Weights of a small transformer language model: 6 heads of 128 (2 for keys and values).
Each number is 500 + 50 x the weight over its row's rms, rounded and kept within 0 to 999. Layers, rows and columns count from 0. Numbers have three digits each. The size before them is the row's rms in percent of the matrix's.

# layer 4 MLP down (transposed), 3072x768, rms 0.0086, rows 2639-2672, columns 0-95
093:501411457461522479491396553487502514518373546664527503455541485436438493507543565531515529394467563484560481527545510486447455457535469526475568510451441537563548520566535455455461423504451534480507475554412573541433508436581507492476423510518601551412471463580556538447493439503525413635
102:449519483543450508444440424516540509488524428536486566551595465490508480510486387392488527477516579594578406488430483494438516573492531466484585546486393396511467551494478549443481540467459519502557568449590478462518472426544534507572388437456508520444470564445532493533499505534550542442
095:443495480583457498486491499487542538466491490430545487512536464612473518546445470482403522469472409441420484613421455519473585581507531453399480477459533581539425532442560458560498585510552454464532496568501488492490513510535550551435479516557517585494598493569502446525516411555552527581
110:504646485549481488502477487569496552461444539548489530498501503493527427439515513499485519560534506442390499491500485515560492498436565501477536415478533506441481558456424536509489430447422461559553585498485434525437466545519429540484534550484486457489525523503497556528444502430475445529
097:562484508487467498416626454442526493488472532555513536572501558467521472419478489523535414527579539483478453434460601506549482386501439495597504528556480471447550492461460434479524546539408536528518494489510499597504530492511475528477582486460443536585560490490474514523535542408518454493
086:522494532409476482536440591528478469438523473490504457503546484446516395482536490520517457496534586482485510452425457481534557552479410474487535479472474459462541552416544554562519430532540549524496534450538594549581515457556384523413529397496449557478486538472446543503503477464544537538
108:506492432421505522491474477579470515502546416455437481464426489440513491491580549496408549470540480484506481538577556460454467481501547504409522492473568492540491439554532531437526474560515497477468558578504517516449503493610446511408492480505473531471535483524464497550482536466546511543
100:571535542498458533529525488475501406560572507526487451413507533512451495466519512464436458500507490428567457545519603459511463514537530502492537485535474511502495486468476459487569552471541494434554555459536523467491507591417585523505466451475516455532456431481549503502532585634551541462
093:551468476541574540503545519324490599512516524476435500458471581587543540533547422472524482481421411471523517568450498525534514512538501574531510474620512518492498467485424450483516419533506488492550522454492581489494484509575406493384559474552572546599501402580513447548495461561502426526
103:511474454527542467454450521532558477457508454437477564435497509660554428564488484473477569468562462486515369534501506429479463451549600459526491528543481534465494486565501491578447480540479396556459597511494561579454479518426554485539448562517456413513510580565648529463475434503460551466
100:479516443479558486602549478468432442552599488423541529482563625423493452542541576565500531603454578450541568527552586499489623536460414574613534557554502395521546449463568504421563449565535478449532593467519524525526420526425447465526491477506457472498470449501517544528503539532585550481
098:475426543433431519550495444441574525411573579404589504481513486516481526446487396512508560542561439525492436439424463512520520524518531431525430451602442500534611446456500456498597491521424452514581537559536551432472522440513588539599512464506574472432537519449485468496427497518517546463
099:479497556560430535488523579463514466516486421461518397461461541419457487502474526496466594528549437583486460519507529468572489406469455535581476438582618446498581551479561490456542531470437416551494436510471484510522499512486610556445599487476522498490508527525521533542451532499582522515
105:506549500410492533459495550507549530464471535544596546481479430530493470526535560478496450575486479570461486491550508580502484551519403561431499501481490445457477428572453463579490424464532618419517404430475517614494506516543428500515495562553492586573537477486493540541484550484546516568
102:520527537463563506559492462590589432577594529523520532495445538456560543537521524548481485484615616462548596474604508518533515462487506524507526589496533562527468523541433503506449527506499408490529424540519528488538451435489517432551591520537466476531525387529520492456601517440571577439
102:531566501475454536500521436584539445527553455481552489511545434542491532506519494535428436472502474481527515519447505464502449469534469475500445518414581434459369521525516523413528509579374413517461570420589478602485522570411571537450477567506479514468494513491433493530487463543475502421
109:408562449450522526484460492472585517469459454477481485500492457503442507548460528550549556529497600607519548500495482493423426474546500514469487533450506471471543551527473429446471434593522387455463484502492443546532489498429525489558510519533482481459510521495453530436526480486497550513
092:416500467469481537549552460474470579550478543479399485443532534447492526482502603527430468450462528537453464463538541536610476505427512520476492474399561465516494479493592510526549472475579574531524543601512510510543456451552323473398528585615443506535496435418534573549504476606535483527
096:557506463590518425485482557441478530555487453508497504570555439469516464502456485544488493403523469471485452551507510539513487460503551504517419501567454500529591519424519524597421472513485507467521459558537499476513531482521487493487510616606489505493495465593502446449441629431487522463
097:459607485572474457444431563544548511519586488528460508548480495408402555410530498485477497541563597530533549462434613502468542510504518520572501492458525497554493466453522461518590525559507437441475472488522543450508466473456455419498495503511534477498478523403531438497583543525501499533
095:506487614640481484419460524494522474430466534511526537480466583541528491519503523522464512532525519534554521462447507452456505553364509516404474510524571482475508470510480505495525461471522447555484486498508498514513531483480490592534491459484545467472475462412448462480478472560460508473
103:495453492395487598387568575511456440530477598522449420510473502449455541466478552468487487596546371449464481544518446510553559544557513564401495509570434541448545512496502558521477424560429518508520587487587474456428548487558507471452522527436478534512551589485535429457510486519532560448
100:579619485498442486488493380426490528531423553532525455476470553566490525507449576590506619511509488467417460647556439562551602532488576540486531527493507508441530498392434493418572544507579440541398509499466500559523404565452500528488535520568527518564510389470442475480546476543486529542
109:568525500572517513538568426410535431505564523421527518519469540415534624504466383451470529421570415545503432541526499485443394508489507480444502564468454567526452490537447449400536591573513535553467527340479451367514600473551503483438557599485524593474438616501553445459499577440425456450
102:517561466482543503544461485414512523528515566485537501491508589527496561500392512474483533508456436378473503496512482513615489487434584430500444503546504487516528491519408481455523465433583341431506421432525521448418529451514487500509443541539570513446519514559502516519504520543471502521
087:455625510501434460483491509531450497460546536539475420504513511474489497577563537506422587524525605553506483487525446530519490531578536510561623476505471591543515572489428533372501494536467420489515539392521415480454458593452550532494433503504536454516527519447408532472529508543436587510
103:535579547377473427469484475472497450617477450468485500546438397493476525573543449497564442530561516546501571499528512533448417396554530459506419531508529498542418503532557573610528564546460499543522501468498422553467485514541495542526570472478480507445458465424541537489509498426512537541
095:481540421510515459467444509522423528537523469443531438559562522427508553591507495592555377522612507513426550456428467530519496480531456586405490420490557542466522460453472523545566434446577388519476534500488546517498481575489453491534524559524479549522505455452444529481585540495579634553
102:549549542501532509441464509552525527524508438529508510575556515483480463413436459609493486519407521546512469576652520444480500485515459527513495581504498522512521519569547484525390484484582537464480476417524509480588510527516511454474487467646470473528381589518555498398578485476524468448
109:575500503538507493463591540478515490554457434411447521506488437499415479491527407476450521499425468375544393438560553467585562401480412534535480475531523586451424576469537517566583512484532603594634477466448576467480576531523484495413603513512463506505460454492491542492487535424514517513
099:491500431520482611527493505536487529493472504479539517572424560551559528436451438512545535531550449538438493395512576445548520579486451417502500468468567521479536412449500643494406494459500518513451519571488581583457450462512529425432526462499476558565473562479557456630480523522456499494
099:487506550402522520460452475464504489523464502436512545476409432503551537413556449524525424487508523478508539542440490467526573542503539433450458498447456499552489472521497429478419550507542543493465516462598506450430461618482403527481481433533544511547488507507535563482588644489472607489
091:475498495591541512551481511556494377495563535554491527539524507558499441430476454572564533526409478460446562467562504525530565478536473528504545521506526431509485501528512564472524464518541466565491551523442510543538532556502540513537462565527529378473427398459467485524530515408512479493
096:413498533411503531565494571433484482425442543453544547469465460527477505470376489406462517558506449558472546470466531454473499471533406547480538468560431473481520535526478559481484601520491553519427434472496565493509483514549530512589512459480481479549513513506572520547540537479598407467
# layer 4 MLP up, 3072x768, rms 0.0169, rows 2640-2673, columns 0-95
103:486476431450520534459467607579525481520546501477483567530569516475530464451477395547454495578520502542464586399530447455500463616411498467410440454507513429471480476521520560440447463473476447589610489426490474578468419497525504505499500501498595489472495465472551551471491560472545492566
100:504469428504483479462536541552562477504551420448412485515477449475458497471518508459425461450573495515524574432519490505466485482576456468549550486515540507455570485436520441547569608576572492469531475517515522521466441578509566450421496543552449491538532434550488472496547449445484500519
105:519464479480541409477500603424526471562423462551500534504498426425505527582529483421491544522489519456437493453479608407513491561448491608496500494473546593492465553524536545488510512499571552596465500458508497474417586485489398478480506535494468476425498440496554530547382475515430398553
095:528418444454478520520520454370460405573554412548485524584443519519546460444468406481552571528485563518507564431600575390504474485441463463406462467485505593519516581546452577466395478457602576510510546528517469402453524553526522511438484483513566528429527550545477539469431498495515464528
092:460501388536437441416480522494476486493446600416490497527503544488519521469548551468397561359508456550458522455560568502500452396558560484451350528551577584482481439566492488456452524504492517572492522531525435481460450559548532547570575507528496532545464473551569482485516516524504500488
109:519582514437478453491535499521501428578481477478555459511433553457515430555527570503543453491553503531414512517422451576535411514456562428498477481502545462444542458474474534426475453508435520529526523517533550481412524513516550479494471385440542461565454519535463572441411471511393502548
091:506557580474501474518458488460448438511440459495538566549470527510390465460402511507486557510469550509441527466562449543485471424487502456509612539486426452462516509497483436506481479521572498427524509556478532527476470522428574465526451484495504448457584486549514496515448579511649507462
098:521551454434515495532460493491507484484464409376526476454469446555573441450473556509486466468494483404435502535507590442496527549517460489466559491454477541474541498474491479567502490554599523496523572565536555423473506548586541572500475521493463467568518519432505418560413475541485499485
102:479523447457578432561479457529521554540515423423478573551477536481488554536495582448465388543462507534426449528535536435571547504449537580446461612441462499544587540491484602497545448626505644468493473437541478473459519448511511521536416537501508541572507594503420478562530482536589498463
105:468548518525530495562503453531542574482447521534509549402481429514494482499532460399511557509424544497560521475513502496531507526435500547384505622440367422475547546543636473494470469558481573540586617556417452507486493527491460495540540516483493404503434559480541518525402576510492486524
099:478504536433477526545491438533558607469558512419519635392478564463554489496464515530573470429515604603601539518480590553504472484590551415510448509602514409442442490501490583482468476475586470496512400405523563438485525516453494443565502460533595463554410478520442491426535485460556512485
101:489508417556476496394521536508505397629509476444474484508497450416506507500510518558360524503506489519463537512478523445471497410543585544568475545591502504546592496493495512391510605443540457595547486514488551426430504427525570499510493572504528496464508496541518603475504545516486540464
102:555484427461498557512466523506504430533480454428525576519511606523498486482476431471490503543466487464528573501441516429501638557357381494422547506526546477608449489509416514463435519584540595452493503497481435471501609465479503482513466371469490552469607466490501442449517541461544478518
101:550550495467516587408541532557455402536473459400540477543456549446485455477456505583499507444565607458469468478498574521466563557464481521518410568560538497536507471495410526474571528571468422539503458470505529486428497518495418506414560511507497574537491484598509522484472517483467523502
099:560390507564560367424478458482479437533534435535536566445525482456448490568556520432520519510379475515505501462568526551524480450555464545522520539577605472516472449441599501510486401551496428464588557598486496499458539511506464485475434475494533558491517504502551432535523451577426379472
105:445519509406514526497443532495526576524497495492478509470584454464468481528502446422422474521494512567536454543489623561526464475451535411503534478481602499484537522511593540566441461585480496511552593507394477488528509470552508467469468491412429517538565570506511597494549556435490375485
100:448504447480444509477470580470409435455543442493532531554448596396524526493551509532467519541530517525479589546451425520420500521436530466518502574521429523495620540426554548507528433640491558344464548513535528503364469541561474551491578528490484492509450547419500514475529564536476363524
094:494446506395482457542529567493516474539461466430464416510469488438453524408458536548520514596523540465521440451472464498471601501434635494468542393518471444472505542570437427553435469558519559471494516446528540580430551453594446499534498480504469563487535450493458427570545498451584552486
100:488487568482557474475554488543541601492492422522506555450563590476523549617487553459507507477475592561522426532548562525469565511571591530506405543469429567508556489412474506460531467577530554556548479468492527444442519572453509412485454475422464554423493464476489521451438422485379510422
092:451539489443397427459452501481601538438517395526514435438480541467501551471442542441453512513431489518545461510499568555553629504497517493463513514595465521431530521534583506585483390490432479430453533522473473546519467580521503519509472526474503445568599587508459542511470529464523458515
096:472448469526566450500560487411473485493492461444541513427505533482465517419411432456478444520551512491492492533612597464518425470544572474478476580481515552565607444468599445518416593449467512432476467580418631430460530437534573397524517429469440563492536594602565429517424498467515467529
101:562561481427587487499569489423520503565435420482538492537357517389533434587438439608472396589526516528465534489506545483500519568462456514512464548579484517486518488504421551514375489507458504487480500404553439488457542515536614527475556473455432547472500462548437540528479510338505547451
113:475463521509507555518553581464409550486519469532502442532465539460510519466562553515452521455532487549486478520509558413539512390559591465503520384543529509456470474463432492567436455431563466476453476462531493483536479612457573426427545443577531496428470563587461510512424425514610395478
098:484469534398461527482506512467495477542612545484487511572481509502493465509568460496517451540568500499360612486541544462472484569530503493575530513538515493483483474479440492430552556466513448455536513431462513471420515585473507499562544456462487365453500602521553536418528435516527428542
097:565481456514497487537460523429497476496492435510583478557481546454432492496482522536472546465533434581506602457522505458508486565495416488610567498488463493438375503496558552561371468528559475504483528444471518510420588569507503514365572531402526474529543438570429534476520417492472497588
101:482482557480513471516475492455489513529462509384441551476465492556439413529568509466524405481465495500510594580548557566527512486443513511485489511599524456556477479490572595621384496577511513392455523435512462387466530458540518475518495428459444465502491490450512514542511589467457499512
101:582444554534476454552523491460442518493524530549504418447424524480475484409519479452545498480419467439587444448546567462577486438421526506564345500458536534438509416500516474536487450560482446472507416412433549542535565533447448586533485486517486348478620539466506512478407451520469511476
101:507425437483490533495344503566516508526460553539414507526515564493520484575505512414526468428505493445532482523532533485558467539523527489397561467572398426482507564398484514514434474553508561466535534525512493381395501562467580527524512401545517442532533553494606582421533544515554528437
107:432457427428533617514473542477513461531409479482444506481619497423510558512568488428521554472514555512469518535542479431431521537354558499398602540533572485555422520427505542549492450549491549524513529538451519482393483440481426459540432404545406469459453504487498526524432468504508426461
103:580432479483593459399501532512537422497451494498528521493520454491505473501594502584553566465492475469602431456544655447518460485440490529491412479525521540420563563456516520502517565518464489536487522541492552536405476540419412452478583515413523489487524513514511438559460509589514417542
099:553515496480549472397473470487590478428429519483496584499492458494546494545544473575410450539415604484457463529513518468496465479385496513489539553484523540407502461432513543445523555477468620518534532605469478535377507501610479489575504477524446552558484514480528509499413533388470502576
099:470525464473609536499481568431566554517527489522608520501496428441577472604499487446542422532494470509549559516596504530461535521446447489499590502551454454475507529464402549466501534507494585530484525492479526558450447515528407461491499568500543512465459504565514549537581454427581551489
104:494458465525510471542420507523482534502499574346577474433505461471416642513475479460566536398438556399529512577476490550468517383511470511544477553485492463402461491526507498552532552556522588525454544541512463449550438549479528405509549527520527402550445520526484503580495392555417414530
109:591533468479433432509535518494511388475517430394556544592533498440503542489529529454478536564528489444530563419428423566401534501560463470468473540550471419532580441522489534549357552433452554508499494420513437441435464479432504485540452583455461538467514528579438559462527540484583518540